python train.py --n_head=10 --head_dim=32 --d_mlp=512 --rope_base=10000.0 --init="trunc" --init_std_up=0.0352 --lr=0.00437 --beta2=0.99 --warmup_steps=200 --schedule="wsd" --seq_len=512
Each number is 128 + 24 x the weight over the matrix's rms, rounded and kept within 0 to 255. Layers, rows and columns count from 0. Numbers have three digits each.

# layer 2 MLP gate, 512x160, rms 0.14, rows 490-503, columns 0-159
103137143162139113158142129118159113064131131118103140124117142109143096150088151152081152123098147133128140097087130168130116074115099123142122120140138134123133170193141145129123148129125123114144116149165151145151143155144128120125107129151103111139168133117134176100133153116113111143122146106093172101099142142172148150144103098124135159115105142122149138118131105163103128133130147114134147136112098142108113155116105145116136144130107121144120138124119102101097097143142076
116179120140108102144126127105150136115150120142118089119088125107127142170174124095107126115116134066150189140091113122151141151170124102136109136144162126136078132173144099138133113114138125142137122106144129117085125083110089146109130129179125131091128145110082141167158130109122115109136079097124128112128171149111124114101117141142128137107145123081096111149158136115110157141133132141117123103126146138133136148127128110152125133114145106108122111118114112155139089103137125
154102074125107131117146104094192123100120120094116138100103138114139110091132136113160118154130132116129082098096091151160142138168139109123130103166131142092101107080118149130147105081064121114085103136163167160087115124113103165181118094113129154133113124141116099163150125112150160134126174141135107043142129086109139122119094089110152117130175108153153143147167127164096126156114132133133115060178139070116142137115140122123118121108150118125130148092086121119101147126148108
154102080149092137146115169120126148141083120121080073094066123099109132114115134110135107112097160109116179137106150096108113125179105132127150111118149099092128091107115101138108129139118114127111132089137156108105101153162104079144092139137146185166103151153097095095144115095126152162155099147165103118177084094169191088089164076134126111156142135125125152141108169129079146130103157084102155097152118147147104116115091166160093109132124160161102102142106114093122150107090122
114106147151089145111132114167119130114034131140109149139073147106116136161089117132093135100107101150133115148124123133101119121145110128102116111160148152104132107144161133151149114123156127126155158138124161153148095159188126100107140116140154193137140147134128134115090090101100147135138072136109135172135100095116149116129132171095147176126129133118121142111126126139132096084184125144099121128096128142148110159118100116150122110125154119099155150138140117124112136081148108
150164151125130097110107183104140104119100160134145108127130160120124141163086075131104109127121156178113146108122115141170161114117173099123100115133102069138090123133148143124158141171087130103166126127142138124125115111178071153081085175162148117099115140128146134113108133130132096100118132096136139146115130152117104135149189076119157154149146119132144135104138110093146140156148159140123087058101130161141142095123164140150145120172135120130140085141107068156154144157132130
120122109168122119146117133150171123098164159126134104118135127115124101111104149147024141120124158138083102134118126114126110138136138116088077108113146144124146134136107104112088118137149158146139141149118166134157110143134109148140100094147096127121117163126173166148120117139118153139124139142171126172085133130140108152126106102141119129120104117130103119150115133115125121085114087120147151164113127154106093159102144149132108113096139114162127130107128108108143147130149131
134161120135095139136125113109134108131154095123123096164154135099116116145130145160116112127123158152137130141137141110152145142131111130137145095115133149115129126153122097133135111129146109138136106164121132136093131174154140121118152110128143115146130113111088153162176132126115142111139133127112130099142136099130156129122122107135128134153145125098128151116114138121120135121136141134105129118125137145141108145118126142135114127138131145117124077119121131116102127149125151
172127100108103116172122115168134180184167154123126082136059105083143140071139145121106137127136149125134173117137154080143134119141178110116092088156110144126146116118134147132129109162110144148149131159096061109117072092109092095129154138137131178127171142125113116159135149157116124107108116093147100144124117099119089123110142153121176114178109134137109133147109125141101105120152065122128181114111123124157145129128101107145107132165093152169132145115154128146154129190145104
128150125114104133115131124142134126107148139088120110131082063142158130136133100086129112123112108143133137137096147106158114118144121107148120109154102119122115156119077176139126141128131128113146116154125105160103112107114101138085150099140127140115140137121108119056203120161101116091079109115098122109143116140096094151145133099127121083106138125116125118129132135109131131161133116113139144113100115117145127145109134132181131109127124135136144117101104142132113115140149153
142145134127122123127144116118150121117110135145102127149108117134135138132122120152139139122103110133118122121109133122153133116138115128122133114140119134116140125138120134142123127138127138119149147154130103113127110147129114132138133107134142133132124134149138142135147126138132127162132139140142116160127151136144140137110146113137128132150142142141135140137130144128117141132129116110135132103157117141112145148140122139120138129129135119123122152125136115118110119123129143
106098097153141110160141187135148130143087090133130115132116087151127101160145135201099164139076153180148163175112208125129100158206120093090148053110151111200095153181144100194079123151106142157113147131135165141107120149129133095144136151124140146180138162161102123143122117173102157149128107160153053145162127138122188071057131037112099095072151134131086143199115162125044119156120153123149120127109068157170101157128092147128106106149115190113155125113123092085113175134142159
110086134145117089121126166120123102149133121103131120127126168138132124076126186129120158120132114088145131106115100099132101150144111128127108103156116101134139129088148128108126143108099142132151099129148127120099140159137117044130119120164179132113121148130097164160128114155109128192115124129111125144121150123086148147151155119177138123126130174109178112127143103137151097097191141119119098187164150106094145118111098090174116119149094104115101154151137087094093087115160066
134113143117126137130110121140116121105121168134115115137120110144120138093148147119111135134122131139135138123088133119121135101132134105139140135141104125098127147097136141130108166109119099103134146133105125114103126142150125148141128114095161171086084134131101160159143148107130113116105101139156115106142143141110108144119113120154122110100119118131118144122135117123116140097108131110102135134114102146112143147098115117138153143125130130132125104146108114130162095121093116
# layer 2 MLP up, 512x160, rms 0.134, rows 490-503, columns 0-159
093145144150147120134099080132129147111108125143098175113126150093152147124135129149106134129128157130134105078144132157132144086111117116145146106133133135126139129135130097150116110138124120081112105099174175114153114128133130109111112148173123123090156144156115161106164142087126086143153117111100163083140111118166143153122104133112110132086105137128114097087155088114124093157165136121131109125112121113141124133156134113122141101120147122135085112161133112113122089107153119
134134089138096104123178156108121158124145101103129118139136102137136121126101145131145125132084143121166112175134129150125140076123099121120162126141115136134086159124134148142105142121147110062162109107114091128139099107155129148096138128155146116103116137130171141094112128141123141087121134111072120130133108110129139158141146190135157101134140167145132086126075116140107118110147132119149160121118122150124135106106153117124140154110150116116132182120147085126106169094152130
149143150117160135121130154154098149146161161116106112156141126117092108083127155126143107135162092101178150136147115097160142100129121133131124139118110094139155127187174128098120118154127126093178138100135110134170128119164135069167117156168121107144156146110129131109111091147133106178156184134122121146148133134148096130127110156099135118150082136126102134165131130120113127101144135163086100136148160136070125153102112122101117148083142170136109184133066125139164096111131115
159103139095159158122147143146102145106103126113118114089106182103119138119147148131137148114156126121104151167124134122088152124107162159087100155123153090126108098160145132114097110132099123172168133117167081134141078110126093141106129126110121150111148097088162136127170071095169136096150128163147176161089145134176156109148114149149115136120123164125127124108106146172131116114140162125141113077200145120108136091108175158087104124095107102067124141095092121149128101123122151
173111152107164106118145177137113126093145166079142145093157139106116138099101145158108091156145137120101136072146154112145164095133152124117154099139132088148098116129126117113107144149125113159103117128122151140141148105117146148112112188108168132130095076170134128134133086128175137106158150135144140113126140124085141132141155073146100116103134112134127127136142121159130165137110138077168149135121121169102122130164130128063123110113119152180102095126164107128150154164122120
100095101143099164137144095132111156136162102158115131129157123156122132085163186125165125120120127073126134120150117124078105122143083135124151157093144173146162144147098099109106120087162107163080153125158107133131124112099210103152147072124104142161155108141099133134132119145118160126152134154115103107147126136136135138103076161128091122108096153110092152150105137131123132093115097147114160183147145121127120203138092102118118145152121122135103152123161136093108085114129092
156147133098153175101159141098108104136111131169106120161142147151130156137119160108147121094131094105118154117149151139141134083075115129128102134108091095136106117123158117129151127145110143112159166131149116135090135123138139094137149115119168115130113140104106094088110140122149099138103094124075156155139144162121125115124129129099160153104152126140148132154126135131141161130130178141143108141127120113143108101131079127154137128127122128076155112110103140134131107103142108
126134136125102126119154108112134140150135114145090131162111105106132120128160125154084156159140134136136108131128127125122135172133118145147123107134172125116134121147158098158118129112105117141135121128135149119130142166135109127146128131148105113106106110137080151153142138129147145120113152126133116098141135137168141140124159094134137156145122113125110125110143095128126162090106133135116158128150114133139153123123131122138147141119109121130117128123128116107120135124136113
193101134123083135173140089184141175165155170144132076131077116088135135104129144151131118106138141160135142141138153082137123127141160139110120118157118134156144102117133155133117094124125168129141113196098052091121107106106099107129148122162138162095161151149111118178144125188124092086133140117132111142113124102127131125134123135137163096199100116153080154125090107147126075127136066121148163097117133132167126164144127120154092136152084129184135135078163144150147153191131091
133121092113077124094125127138133111144146154138143060154097127118138124114127060141141150129120095161152170138118122086156151093169121110129113096122116163081124102131139130151092161114118140104139156139146126135132100122147101120106150100102120133135111141173145115151150147140142161110116147118090115142083103138123124090142107101124145093129139135132164135080114149145133100159130099089123105137114114119139110118113122129109117121101140147170130115108116144100154131138127180
108150136134123089143121130121105084123122121126130126109106126121139150136133148119107166124130126156128132111126116122126136120104118129132125130131121121137147136116134128142115124133156119130118111118133140108114139121115128109105143141117127129133129131114150134144123112128109150154116118129128133124148127149120164124128125135148132122143112125104116123140133096143113121135119131138149126125166144131121134145113120149131134124114120134109133117140112131166092134138148115
114161170114113118095149142166119134136120148203100125140117160113156149113147142053168076137186101121124073105106064097113146082122171145167136145103159146122110140141131183140175096093177125154157131166115086148142144089137120142110181102141111147088110103117121134080181100144165118139099113114095199142119174089165063117163129204131081133138135122091153108070156109135162120114179104134093129120136142101118121085141158123117113176075150052122118125141122173185102120126086098
129095178147130123127114128122117116178093122141126142124131177104145128074142162121099160127143136071129112099103120138095096179142090177126127103138113102118129147084156113141119151115109150126144105138133148081120147171132108092121129103185144106114132133137109178155147093154126116186149153163081124183135129099111145160129125128209135142113136159076139114113145111120127142122171156098079097156133160097097136115137107097150140129131123127138081142156131115151088080109137075
125090122135163159119099134147129143099099121117110151132101126107122129110131137126120135159078135153140151138131131118143113130149129110110152125109120133120142106115160141098142124111100079111140142124131107144128119140110154122181134130142119117124108112120141144174133121115139151107132134148147126131137111118118152139135127131124132132116127160119119120099146132140128118112091108126113130126125149118131117149139102135103133153131154144128140138136105114086116123127155134
# layer 2 MLP down (transposed), 512x160, rms 0.125, rows 490-502, columns 0-159
147162154137128106156138104148125147147112153123122137138162117108115168111173109160141141115146144137147145164165129117120136144138111159133142131126152158114172120091116123160134133143111143110112105134145130087136141109093100128123112118109118117134136113171132169097110125126135123165127118104118132133191165110132125119053114093097081119131114101114121141070141082083154110115170146137127167117084167121137150145123122101101131160101118089109144121130065137165145147086086122
108119089182132140160136126115126157111131119136120098136142172093142113152158188163147112129118166136132111128121098115160103153120116131107100113132114152087074160199129130122103155122099125074117154108133152123143102111140143157143122151134114112097102129124150130116121145088115123144099106091103100106111129154117141132198146143128153149161131159125149139148103132079139128142124124124092143129124151152156132111122118126139136174100117119130138150107112086131120138156130113
130198093068140110127132134170164111144172124174076181107135133090185153096178160169137128108162137124122143153123115086117122111151154138112169123087110098132137125130156106094145122145135152116185168141112154088138117151155143109144103137144113163192135123122127150133123126133137079120146124086085110159182087145138113156099089137080141153097064164096114185114093144103130142131170107168119122136128164136109152145142088140078101140105132118124120114169113150127145121114149125
111127134097147111118184131172123155135123133131146068112160153132124099098154128134151146161091121091083095158158110146085146091109112123149131142094170084159128126116146131164077113168118136137126163153131060139152102146094115167157148135108096126135133104169187121137130055120143149085144125137150103177119103100151171094146098151143146131114137118162076143144180123110133131111145163129149100055141161117142098138116139134118107108081143104116113162124146079179155134145117111
162128117116178128108125190130129117081141119106147091129126158126132116133098132138128170147120121126114153134102115149112154135115098140099167089134124165188121113144131127167106147141128108131165164134120144133113164153129162145101128190124144096152131107128110142137132126118129108129165120128116128131161147139128152144191114115087152159171155123154129158108111126146119134107136128128122124115109145151131087135112122126087103139084125140197127114128133160154147137154125114
101116143108103133129121105136107143110135146142103145119142127156151096138140145083172145088143159103114131083163126183132129088163143096170096109149155159123123101058118114127143131127126084178134159129115068177167084122110198128151083121111083155155148125147084074164160133114127128117124111114110081087173124149134128088159086164169154118144149137157102132149129102123148136115063142126126119180130088142107119142127115106173128131090160150161096145147147123079106127164142112
157172108155163169097112139079110134111128176143123085127140142158132113145104144135141112105127146080140123121124179141155079108113166117124114154105073106113090142106157104130123128144100128151177126161152115160107127118133138094131148140108139133145122146113128087091092148106148106145138117149114142111167133154140115116128150134117143130140139123128138100149123168205088134142111104135137098132140099111118120113112131141143140135169117135116136105101137123133130143137132090
122144128115153100114121107141126121129134136123133138117117122139133105111131108116114113153138119121142143123115139115123120131152108149155114123136158114134117123125131129133140126116128149137149095135142136119141121128115132115144124130156114104109172120145115145129110143159149120133107128133132128163151120163149146146062142128108139122127110127134139118116131117137122127119115142130122122131151131137104131166119107122123144120104142120131129124135114121146141132121146131
137104152106127114156098099217146165163168157089132107152097118068119165101169168109178126100121119161176129161146163100120169131136121105097088135191143141158134110078136135145097164119140135128118067165077112099085107113069090160123149116134101117061134125112125142173121125174104131138168139085168109106103173119171126145076161079106150137178081094151132137142080091083139120100170093107147163127120164123156109114156165075134107177168113149127166112103124140165175123118110118
113140121149125160120162103134137134148143133119152151154092122100123115069106088160135126125144123133135120148092135099174117153134146113141150118117100100120144149123106129142117131149085130116098127131162118117165143117103093097090141147091113118106135149145140117139156192143131123147084118111125134103114112130122111118091135137127142150112158138135176120124114136141128104146122126100115137115104142131151163112111127107180113112132134134110178103097135152099117123133109163
125129141114111110130135141107119131118144138122138136121125119127121148134099127129120116122141121107120132147137131145118130143122119122127106116134145142142124138136115131139142124130118127119124125134135131124149131140126138109127105139134127119117140136134113144129112139118128132112141137128108145127138113123120118120140120125126146129144108160144127078130138103146142142099127121114116120129111154121111142131107132112141121144105138135126135120136144131118119126131113129
139127099057147145087118113141139142122163126110156084100165117168175160116113134126199110069116092140124115098146158137121133131088116127102172159119129134140139143119117130113156127132117101126107150135116125155108104156120153172078161132079131109096088090117165112108114135121122117104106123116111153103101142113133107107255109170090098145135109117149136127141094148125090154123141135094159183126081121113141124136159177163113085155106104097124114166132144090154083162112140109
128126145161166144136171122128126145161103161130079108132123138097152166104141104136139139150109114145175151142134114143090132160139110188133155187080137093105108171125113137123141082122148140099114082127120141109085103143096116142114126120102130072118142114173103174115134131139143127186141128148112137174185122078128108118061108081142094120090118125094096109097133083100127125130155126115088189150126100119125085173166131107118161141148152133122098140152136153176128120126107106